Weights of a small transformer language model.
Size: 13 layers, 3 heads of 64, MLP 768 GELU, vocabulary 8192.
Architecture: LayerNorm before each block, rotary positions, biases, attention and MLP in parallel.
Training: a variant of SOAP for these matrices, 496M tokens, 3786 steps.
Each number is 128 + 24 x the weight over its row's rms, rounded and kept within 0 to 255. Layers, rows and columns count from 0. Numbers have three digits each. The size before them is the row's rms in percent of the matrix's.

# k: layer 8 attention key, 192x192, rms 0.118, rows 52-63, columns 64-127
# q: layer 8 attention query, 192x192, rms 0.112, rows 53-63, columns 64-127
# v: layer 8 attention value, 192x192, rms 0.189, rows 0-8, columns 64-127
# o: layer 8 attention output (transposed), 192x192, rms 0.164, rows 0-7, columns 64-127
k52 101:122119112154133107119097126124128097133099166139132098140127125105153112089127122144150119130133119114138130167115184089136161139115118103161113151142094110138173137131108121159119086120094100
q53 110:150099120118126160104131142140114138139134129137115161128100132120107137112152118136117120129100141144129155109103111107141184126142107149148150157101114150134121132175102174157135082162112053
k53 106:117123130107138149133107119112128129107128114195108159123161094141119132125154111114130074134123120175105110104148145119158126143142133197111126151141121171125089093158091146134155155158161105
q54 101:136145138151149149153112138087152127079147135139145103128089134090114142145110105124156166134140151170121164126171157104094128124136124129115079122103069120115126123118142127094112134127104117
k54 098:122117137141097136119116148109158165063106146132127126132093147086105107124120151124143152097144111172151142131124192112122092130071136149156116155145112140078140121073136127094127096140131091
q55 102:156164106119080138103118140117166143120158169130105105141114125138135124123124146094120156069150157111064123093112132151115103136144150115127117116110133166115162102145141138104135146117151096
k55 108:092085110107168092087097164116146122135141122172102146104120090133109135087127128113133133144152154114170100112144141126093114140091148140105155110101166125148100131123079144122116123145129132
q56 106:108147138108135156129151180168105103143105125103138117118111106145107151115151096104151102122161087187133151114091111149150174147140122162128140149123112113151164086108123151147104134142135134
k56 103:177142108092148161124176142112158124107124109124113158160137109105162104122135144151123066122138148126090065118082098137113112164122162162153120150143145153176137111132141096182119116131128099
q57 105:144089104124118095116112084099139143072156113147155140191154153129102111143166074128093099134117135170130111153129108142134097124109144146097158112101113141140150081121086107127115126117117161
k57 101:114104178112110135060092139160114127139144118125108123126152127116121122126121138131111133163127128113128119156107141147110156120112087143149070099122171080107137151094092160137128152139133114
q58 103:115136103112168128139176163113108124162148132099138124145131149093098116120125138140150120155062117093110115104174129148087124148128123140142114161151149145117107131143145134144127159094183105
k58 107:136145148135180114103133135164154091155127139140184100184143147146174067102117160120127133123132124158153150121165146139146141091079090151123136129128158148121144102139134125130113105119116117
q59 102:076175081126135096142097132169102127128164129136144123108159121147132142182122138150132167096137129109081149112166072143130136093166114123091106136098132114112148149076127136126139094161147148
k59 103:130130110107055116146093156128119099084129141133139140127112183176162093128185106125097160123130112126084102138139134137125100139170080126098159144099122097128109127134108204131115105125140150
q60 108:122117116123108091118132145102113096128165112120132132093147184179127138120120159155123135139133151140177124133104138156130181145101106105118150075105136083120102128137111115102106103123105126
k60 108:150147095133126131147128143135132165142163097134134149137140207149084116154139143127112134119114130159111139119169118131106140117117122128138186108103067116107114122154126156109088114129146126
q61 100:116165128111137110135145081129127118170123109119082149129120115124136123161148168121115155147076123128124154126129093131112157170125070136168098176096102076110156119175114091127131108181131150
k61 104:117155131127130115122104144131153124137085162117162100125136118060119119089095160130128118120102152104135132100132123110151133128148145134120152148106116116113131122124111168146137118161090158
q62 097:125108154146136156138152095102159109094121125089123129109124138130147151148130141140112078186152152132148137119114161136135144172090132141137105130135125121167134173172151093118132136135123114
k62 099:097142167120166137109137107123122082128116072131150145152116146102085109113121147118133145088129129115134114133092145157120129096133129157150180139102138130150122094141174140135143146121091125
q63 103:152138151144075137119144128137169110163116112150165116137165107074153114076122140132153140123167094139119136120143173155112167144073195152152161147147148130135113150113148097090141059110124116
k63 106:118139111117137116091160127153144132117097097140135142141133110092159123124152077110144134080119111127099125116118122206135111115093117122110129123127121106165131152142129127101155073185131126
v0 058:116105151160105121068142131162104121136142196142125082121118168134139133101134133093097148093118122100129103110167180136141146094095103105131130105145132144127136114121116168146135141110118127
o0 073:106181084088141144128163114105128124127160131174146163169157082137117093134095135115115099128131157110141152103162086128123138139137111150139115099157140127134142090130147161153121124131118163
v1 055:141095128150086104131110112170150153142130104044183124132100138113147171161176100107124135122125128119141142111170145137152173130135142121147090147147132152136157110150124153123090155127153161
o1 066:110130158155116171107113106155094132083129138163122141132161116077140140176170108112112161143147130114150124155140148147118131113107143156143098120121155148132130112094114148119125108097117156
v2 059:116105148101122112088130153112138097178104112156116142126139102146144112151122117138162128095132121165135142138111128107156123098145138157094145164145118100155133125132120143133127154164154091
o2 069:165149143165115139167080140144141144138140138095156130125173164129170083121166128090121168192116139106126133168166112119105101153143156123145129139107165154140152136136130082157096114080102127
v3 059:127143172112115123138090169118117131148133143111143106117137109160058143138106120135162138116142156147174128113120157091109156156107124146178085159110174145161149139120108144157116161153131104
o3 070:125141107170162137110148144122139137136122143125114127102145111120156072090149084108118141114095153133113127135141127132114141093078137111112153130132111111156120111135134099138133106123114096
v4 065:125169095137136143140078130123106100119123134087116147130107161160068164117176131146134101171130136102130142102136133151148143162106124140100091164170100122116135137116132118117158125101118104
o4 070:157102124065165160126132131114145148118107103129108171159144121084133130147146139115116136071150161119171095137115152129119163118159180111088092115124127124118114144141110129174126115114098177
v5 058:067123136161139139166145124113161138149109135127155127111100110121105113124110145134097115160137133076145126126130084120186132109129149114147119148135113140137130145120144151096130123115110140
o5 069:139149144096112103114143131131148118126076122104120117139086123140158126139165119112133174147117130119161092160118118078154148122176094125154104109142108088137150154073157133142110087125120093
v6 055:129122123122142177136118131156143113085164120175161138150077082141157105091129084172117208133144115144159127159147097089142145123162149156109092125082111131151076126144143157135142142097160156
o6 068:126118166127130126107139088126133139129089108122096105096136140097120108156089101150129129150093125092097149115121134145118107138121162114129152144120131097132160183141132088156181078109134095
v7 057:110140138116174117113111178128122138158098107135180114139083165114085157103130149158154138141132130123152124128145128166152111091109130143127137136124094169126108126117091132125098122130149103
o7 068:105113109114115106107149136124125157136135136145109108131149125129143132110167081136092129128145145121128118139123135100076125097087131112105141070117139131129148064151099116159157117102166139
v8 059:124131105145170108110131113168120140120127181135143159148100128168092068093191102160093090137137126132154095105130113146122107147127150116081133095093111131138173163133167113124149118127121115